Weights of a small transformer language model.
Training: a variant of Adam for these matrices, 6891 steps.
Each number is 128 + 24 x the weight over its row's rms, rounded and kept within 0 to 255. Layers, rows and columns count from 0. Numbers have three digits each. The size before them is the row's rms in percent of the matrix's.

# up: layer 4 MLP up, 192x64, rms 0.156, rows 99-129, columns 0-63
# down: layer 4 MLP down (transposed), 192x64, rms 0.153, rows 99-129, columns 0-63
# gate: layer 4 MLP gate, 192x64, rms 0.164, rows 100-130, columns 0-63
up99 119:166154101140128117087116145153129073194106156102154126101097139138090115112109169110097148147164108160103141149121141148139149139118096133117122136131100151112115170132097135107159137109113119
down99 116:132137102120098116086096071184140139106116154145135122151103157135152128119122133111132106142144107145174118125109120139143137149169074158149107099121115171117142169119100131109108133100128171
gate100 085:094097063138089128132130134101104080141145089102142140107123132117152165136142108157147175160128131110118120178135133144080130112126107153142146152142132113095149125146158155136108097142155110
up100 084:149148155087128132126114134114148100135140184135091100088099126166137108168111153111154128156139135108127124125134136133121111118081091114128103117111120148166143105127116096161200101110142147
down100 085:111156157087091126123129124117142104069135125118111138164130136114173099159143137100100119111122153120140142127122152160136137088138126126139136115120145126166172111101150159077184131090105103
gate101 102:100079100140161102092128114144116122151133109166120136124141097155161156133111154104129137188135131103178143131124142105100118145122152122125192099144138072139128112100135108153125107138106120
up101 095:119102137103135143148111101136132146148128133124145159148145115129190156152105147107114131146102129115171139173103120124102130154138143123080165097117110141089141077094184084116138125134152136
down101 097:148166139115140153141189131167141125125130139128118109113144134136136110137115111148113156060116112118120124136117132104168144171130120092115073103124110197139083169120123122116136124123153116
gate102 121:128116097144117111121142140117131102128131097148154116150072136151092122076168156102128099152167112107137078133116186116151125131138107138157160142149114129087133137094112115176119119138147110
up102 100:140145136124102121145129133158076113151063140117191117151126104135128112128148143137155112128138138164136130161137094144164180158089108151143138151114105165114146143119126102174139126100136140
down102 099:144109162142125130124132129125137159104147128103106136114154132093114112183065120123136141103138098135116144121115113140124132109108093109118084133104151153162113104168168176097140169121137176
gate103 105:135142071167150131141136150127080130113113072109165152085105151116089105115150156121119147145148086117131090131163140125094126139128132174134141162124144088140112133150103106145126142126104111
up103 110:100148119139117140158148116119122134121112097135106115137128153103167114149112115121140132159096122105174131103133116105116115153091164115092171175140134123143089121120168096168077156166151099
down103 115:114103133126112134157114137106117123159151140120136112136103136111107105153103129129135154132127140151147112106115088147120132149098152098140150199114101106131112146108152041160093155150167142
gate104 100:098144090174165132149121164123092169085137131119085183148102114133115132117123136131105108106163087100133132118130140134107082127140117141115170121149117130103109155134124155089160094141129131
up104 101:133082115156148070142151103160120121124127104129098131118104107136137126077156150118102143123161100149171124132080121136134122153125103158086118138140105156176140169112132147105130152096156125
down104 100:138150134156061132103106125109124125100072135136128125127137137183175155141129135129124164170120158130131097113114157132114100106133153124116096132110145073156153139106160112151121085124124116
gate105 133:142111154146155144103119155171120130133168138167130135107140167093136136056112124143101080128082131132114133130091128158154120117134126128108128146134137143121144092149103132069119116128077137
up105 122:117135138113104108119134149152109168118145186183107068129144089097153161103117123139157123124134149110111176147159122123122136107134129108086145098141163109095156134103123130142093140150116129
down105 119:145117104118110156178114120093135133154127141103102173127128109140125114129145159136120145100104157139141112122124158137093080145129087106127139097130074122145095154139193102148142125092165135
gate106 093:125167098160145109159143152155137097139107119137119100098133111162114137134134142145148107097159125105163108090151135146086109124130140152142114132101127097065120131067115152132140158094093125
up106 094:103111134126104110123110159122148122121129141111104135091148152144113095096148187113209109153158114088134136138157130123122151175109139138140106126079130134126152106141105108107149159147107108
down106 097:152111147120102143170120132131150108080109149117099132094131163138145137137116134116119135135131150095162129144157144118110166197137138150140118134093139094132108103118094098086140135110127060
gate107 098:122172113116083167118154137116149116102110107136095093141103122140183116114130114192113086137152100138145105120128138169094147125127109144101133122127147107111132148095147107170138130146171146
up107 098:110108122170146115116167145176142112187089150166108136162116142144111149153138118133118123130143089099121151109123142133116091178112109124133101122098135155127146076141148134108116095100150156
down107 103:148113139135177116142141130102101138147122124157155147136135095139106131122121137105128161120091166127100159152118160117133117139122124139096116100111197101115128159123092172058102104113118144
gate108 096:113136098100133106122138108104094108133153086130077106131126154102097092138129148154149145194141119141139137126128108133103136157121113118137129123151152069132188133149165159140096160127119137
up108 099:126101113182176106123108158153065128140105129156095192120145150088117118102142118111112143122111145121137157132168163131108110115109103116142158135110120110129116136167110157128114107127095149
down108 100:126136118179156087137141145141091166151102089143121174093130118125077119174143121123109122139114122139143117144127134146090146111129120137150107110111117066132115147138074108141148138151123172
gate109 099:151148132140169114136126134092109140142122088089128156101134175137130067118153129166084121124136133176142131129146136127115136075120155107154150125126122113191130107127088113143135151102114144
up109 106:137176146148112111143113107097129133181109136133100106115144148140127131141153122100129123113128113171150162135130130093171139112121156144140136131182131119145101142123066117098066160118115091
down109 105:150139098119140100155118125064092113148113112112114155157113171146159099123151155100132123124144138178165156150105117110129128126111149122161116102184084145149095132123117123107116150104136098
gate110 086:087178150122099145123172103123083123102141167127107134141154077142121160080122138112136071156117148104137113140125097138143126143133114101137106076138125128157126162132110108141136166131114134
up110 087:114115137151103102157100094138174150114141092142151089122147133122118159145150135162077114115126150123112127090178145153112129095153162131146139094083110140092127123117100114156155133152155151
down110 088:146125157166147112133130147156125127135145153176073150099080127157117136110116129111114161098120104130144125139086151117150094114106117152146132180104144150082140128104163102118120092118151100
gate111 085:131137129113098137139097132144125094126120068152081164119124156125140110122149088187118149100097135145170150118159144135118156130134136185112165129139140119114097155108106135088155114131142111
up111 088:123135119155114103146136150135124112155128171141166091089119130096141091132106104086108141175139107113142149170160132120092146117114103171127141111114148131172106071165127139143147108123152143
down111 087:161161104056143135130142120145132109121147111167068153127143112124122124095154123144147100110130131153112118127120104131133111144117150115135136180115159101126118147082145182107099165142144101
gate112 100:137156156134126101112114090134106150091154161167160111110103118109142108129125141115142140092164140154159154135115120150123119127165080131144085085130176078097144100124117108123119129159109106
up112 101:100132110151151137122155142071169132121134165126162061121132117120097129124133159132160137168108136115094087126149135164138116144113156117131147140094100115138099083125109143158161116104156130
down112 103:127145119110080138124157150113132095146090130099159081099108133104118131096146119150117143178126144085118117119104146141124107091144145112161125181117161179119093142137135154146153130141142096
gate113 103:130157108128139116115132111126132156124117139151154121120097126100169147139133107156135093125122139144173122122144215153090157117106108105146113105120166129133099099072116141115096092151113114
up113 107:148129126165095107117068089103119162114110181143164123144145149144173163140107110089143101106140117141128130121135159150121128163118136118149093130117113147131173102119152144119106085095133139
down113 106:153082156113155148132148155114127114152119150125135142102145160171105137126084100092102096122092128178121166131157114124148161136128119146097085089121123141115164116169127142103122149096106136
gate114 103:121138134135086112156105093129145178147121139102093114116132141150158108091161096087132142136117161146112145132124110129102134117139136122123143135139152095080162129181138117172169177114133155
up114 105:136157162099121137096152134120135177143143093139141115159134110088124142093137188155067134129124137118148092145144130151099141100127109117145140122125100137118132089107124124103126149162188148
down114 103:148108161193160136142139099168119095113146113154146123159146108165115084143117130158131132131119122134128116145123127112131090144098159101098088132114081149137107102138119104165107103168142099
gate115 118:144112104137154133071108170144154115141127104157104128120148144162110129159115104107116090157102152101150143071156156110114114109100129130073145124134085146156142132119128138126173141124159146
up115 121:132156157098119110122148135131096131109113131094159180132118155110140097159100102116147137133153135085166149151094136134119107140094119161148107145079143107097129109167112109121144128189103141
down115 116:127114099113105156089125151200148066134162105154115115100131111097126133143142136161133110143143156122117123107156183106124149136126097110107115128137096136178114163127140117093143146108135121
gate116 080:117124124114135090132132158126156146118134146140120177123100145101146139157125095103127150134074111098156174100126137093125130117117159149133078158161152141130115100133141170126126116108131058
up116 084:145110110118157191125136142125118099129137073120090150128137103102148136161147090141114108132127118107116145139152189108085148128117162146143140142125141136137151128122126129071134097123100072
down116 085:140131160120149120133168124168114132141142119138144147136077132122114170115104123107147146130103117143128168087131188095136123079106141102180090132104130144130138119110146126101083132142138080
gate117 106:109102085136119071106124106136161119172149133147117130145195122127147164129151138155110139119102126135182116138158156145104076132089120090125132108144109128109119148122160106134106152127140142
up117 108:135100116127160116181167133111102142169126113130096120136110139126176151128106161084109150153123110127106158170136070092123099142135141101104173130137135094111119117123167105120119141139111143
down117 113:139187115124118130096176084179121121118165150140129124121150112131118114123135089148118092071116125154133095121094155163131130149132132120151088126119112160117157140117110100160155105098125152
gate118 121:123169117170139081090143097158133147133158087127134130103108113132112163084167141119111087133149135153124116125104112146137118087137191142137152111116091116149100100141105125160150128138125146
up118 117:100096121118118155097131143122147129125124118123113114138118149156092130145133137156142145176129091087152152106163156103124088148129090108153087154135188103116156151098109177133121153136110105
down118 120:124133111172157090166157128113116108140145102127172118102112117133131151068127136110124115154164163137123103162160101147126113097174129144148150119114081110099094093132108127156150101127135114
gate119 096:145103094147093123119105091164134151164143120140113085132086130123163149128145151152104111109120156129174098095143146162101111084136145112125140128132119145119151116072140121142135097138182106
up119 095:163117125119093154115113116148088166149126154152065093102130142127123102144150107086150068098159145131134143145146142122111131123111152122145125137118110160095136121149192130104132116117159129
down119 094:129087121123170104188113117103127121141124161092147134152136104147094104112154142124139162148114104132148155123118078149137138163136152155117107111136116144147114104115073167124150161127083105
gate120 103:129073108118132162139123112164104170112134127137160108132113164098145121112083153060085120151126122134094142098135125127164135142160129156160106129144149115151112096123152149118118158138095107
up120 103:149150082092173143143131144131146103146135161106101086148142119104089113144127135148127109147129118110143109154109134149120141121114136149175143118161092119137122090147052125117172130168120129
down120 104:131153116124114131103167161110155146164109131190121132147095132125128142127168144110119124139097090097124148150097098150123099120142102114122139114101117177075097138132108108120153124189146133
gate121 124:121121124161133157093138142147141153100134114107140133109105102149136137092099135116086070175114118113142073101103126126114121125112155176164150143127186134124148128109081133143149131122104111
up121 101:128104123126119185113137137131100152105119140125150159142153148114125105130077091126117078162112109134124126140071123097147128178125109186159151130141130185139130126125106142102136127140099120
down121 109:134163109111120129118148141096120106143112125128146146166138131108135111152103074138121121103110109169139159144119098128161122185118115146158107186129137189083150104129123127077122125121117116
gate122 116:110059137181127144097107143125159151142138082110107105137127117128119160097150141093119092162165142095145090148118116148141137078137116100136161109142136124127132162115146153116122154133096137
up122 110:154138120121106127169096101125117147125148139147114119169174145124131134131104134135112114120120168123142124158106085157145127101137077081087139103128127202144089131113146132092109101115145133
down122 117:150165139084109121124104092123130111132158131135132178109111129099136141162162110140132163076111125153082138134080165116144135166104122106176100146100121126149135140129103094115118160151133123
gate123 093:133118142111137166110132119129154102122105121108174164156130125109080154123102098137123116103176133100138115106091129184142137161144154109126137181152108104130115151152105096100144082150126140
up123 095:104150092116097127131127116152154145104142150106128124110131098117161118117121133075167109120106132150108121143182084133068093140135127120170092104089137111156129127147159143140120176148132124
down123 096:137103126115079148188110088097128168125110105090104138165126149119108146131167119122104119150144153122136158125122145136165147084129126082088177160142124115128113136121121127126113114162150153
gate124 095:132154090118133102072135110144100128122144136142107132101098116098096114123147136135136166131150116140095179115145125129143145099153124114162124135129157077126091089127127160182133131129182098
up124 099:115112137155139127092102141101159145166119123119124106131167133107110099080139121178175110112145140100174104083185132152135112141107109099147169123147116113097128121144142160150136120150116136
down124 098:115140152170110131158146116110130143149082104099109092152132119114080124105154115160123091105106148173157130149126139140077134145152104162121128116097138175106122118129174102100140115157143117
gate125 078:147165104130139138114175146118123161168123086100115107140087126168122139098129160186092155130125098147134144142149119122118095131127122138094108115144130102079112093140122171105114161135107142
up125 085:148184123096121098150107099094111157156124112160139146109147160111145108112151104122168145120106131138148144167129155116127098121110097115153111156110155117068119139158086139164156150125149111
down125 084:160149114141100087139122124099118144155113141156070134120148164120159135148135113157097142138107142089166131160122121100116140149100144097145133113114093159121098095165081103164148100138135147
gate126 095:151161129127110103155126176122075120109162175154175120133120147148109150109148143067165125133135130136137169116081113156118109104137140128125109111101100098143151108096155099144116128115136138
up126 093:134109130118113154154151134114100130126116130111180116160146101127126156070111150171100136133126145122185089156133113130147144126114114132153173089088100100156144134150137115097121089126112161
down126 096:141154131141111126140088120140146150143084099107124116128101148144123123178123139162111133151104158139145147130114159136124147080127141123143057110086105169098150105104158141152090106134162129
gate127 108:177078117135132138138134087165137122130132112168137150142160152165113136075108158103082113147118134122084142144120135130135118139110140108147098102125134108103137128165063153112152134141103116
up127 106:088127090081187130125122133112119122118138118089116096152133124157117100126118148135117081156138068112173133165146101121105133135121122128126124146139151118158172091150136170131118100144130155
down127 111:148123098137114110144142135141139131108124133179157167114150119115125155114137135075126126145101113145108127139105119101152131158114179136164117123098133041103133120151099131166154101140102105
gate128 093:093113100143149102124181138124122125133123146117076104105103112128120125094155099110179108153152117131135156105115111131141134064142138138130132135141120134112196134132121152170160132135093162
up128 090:136129120142156111114140115118135124147125125148105107140165099141115091112114172128112106127128106110109111122111120123152092102133133154169157134106088169122161138158116188106157125151092201
down128 095:155116128155124178148118128111117115115076113152173148121165080173134118154078151153120157116087114128134128148143135102138132162095125108109086100157093162141140143122120135118114102141118136
gate129 093:095141094137140158111151122110130127136137099111113175155128147156143153086103136135118105141132141091132085121126134168172088113095175143090180133152085166131121131116133104118138122102115137
up129 098:141108126087113134099134117159144140142149126117127124122123173167109115163128117108112139149082155124068119139145157182149092094099116176114116126113126147082102107147123145107107138120134169
down129 099:113157129148117113138127117155078132097086101124137124121140094100136170102112141137111142103115137112152167136104112114125163173147117111128167096121144135129149181141132122082115125194138096
gate130 111:117120146139139128115088165091144127162147149095091149161128155117116176095098133152155130115126117141123170127162085138139107145105131132122147125101108179114109120115159093081141177123118122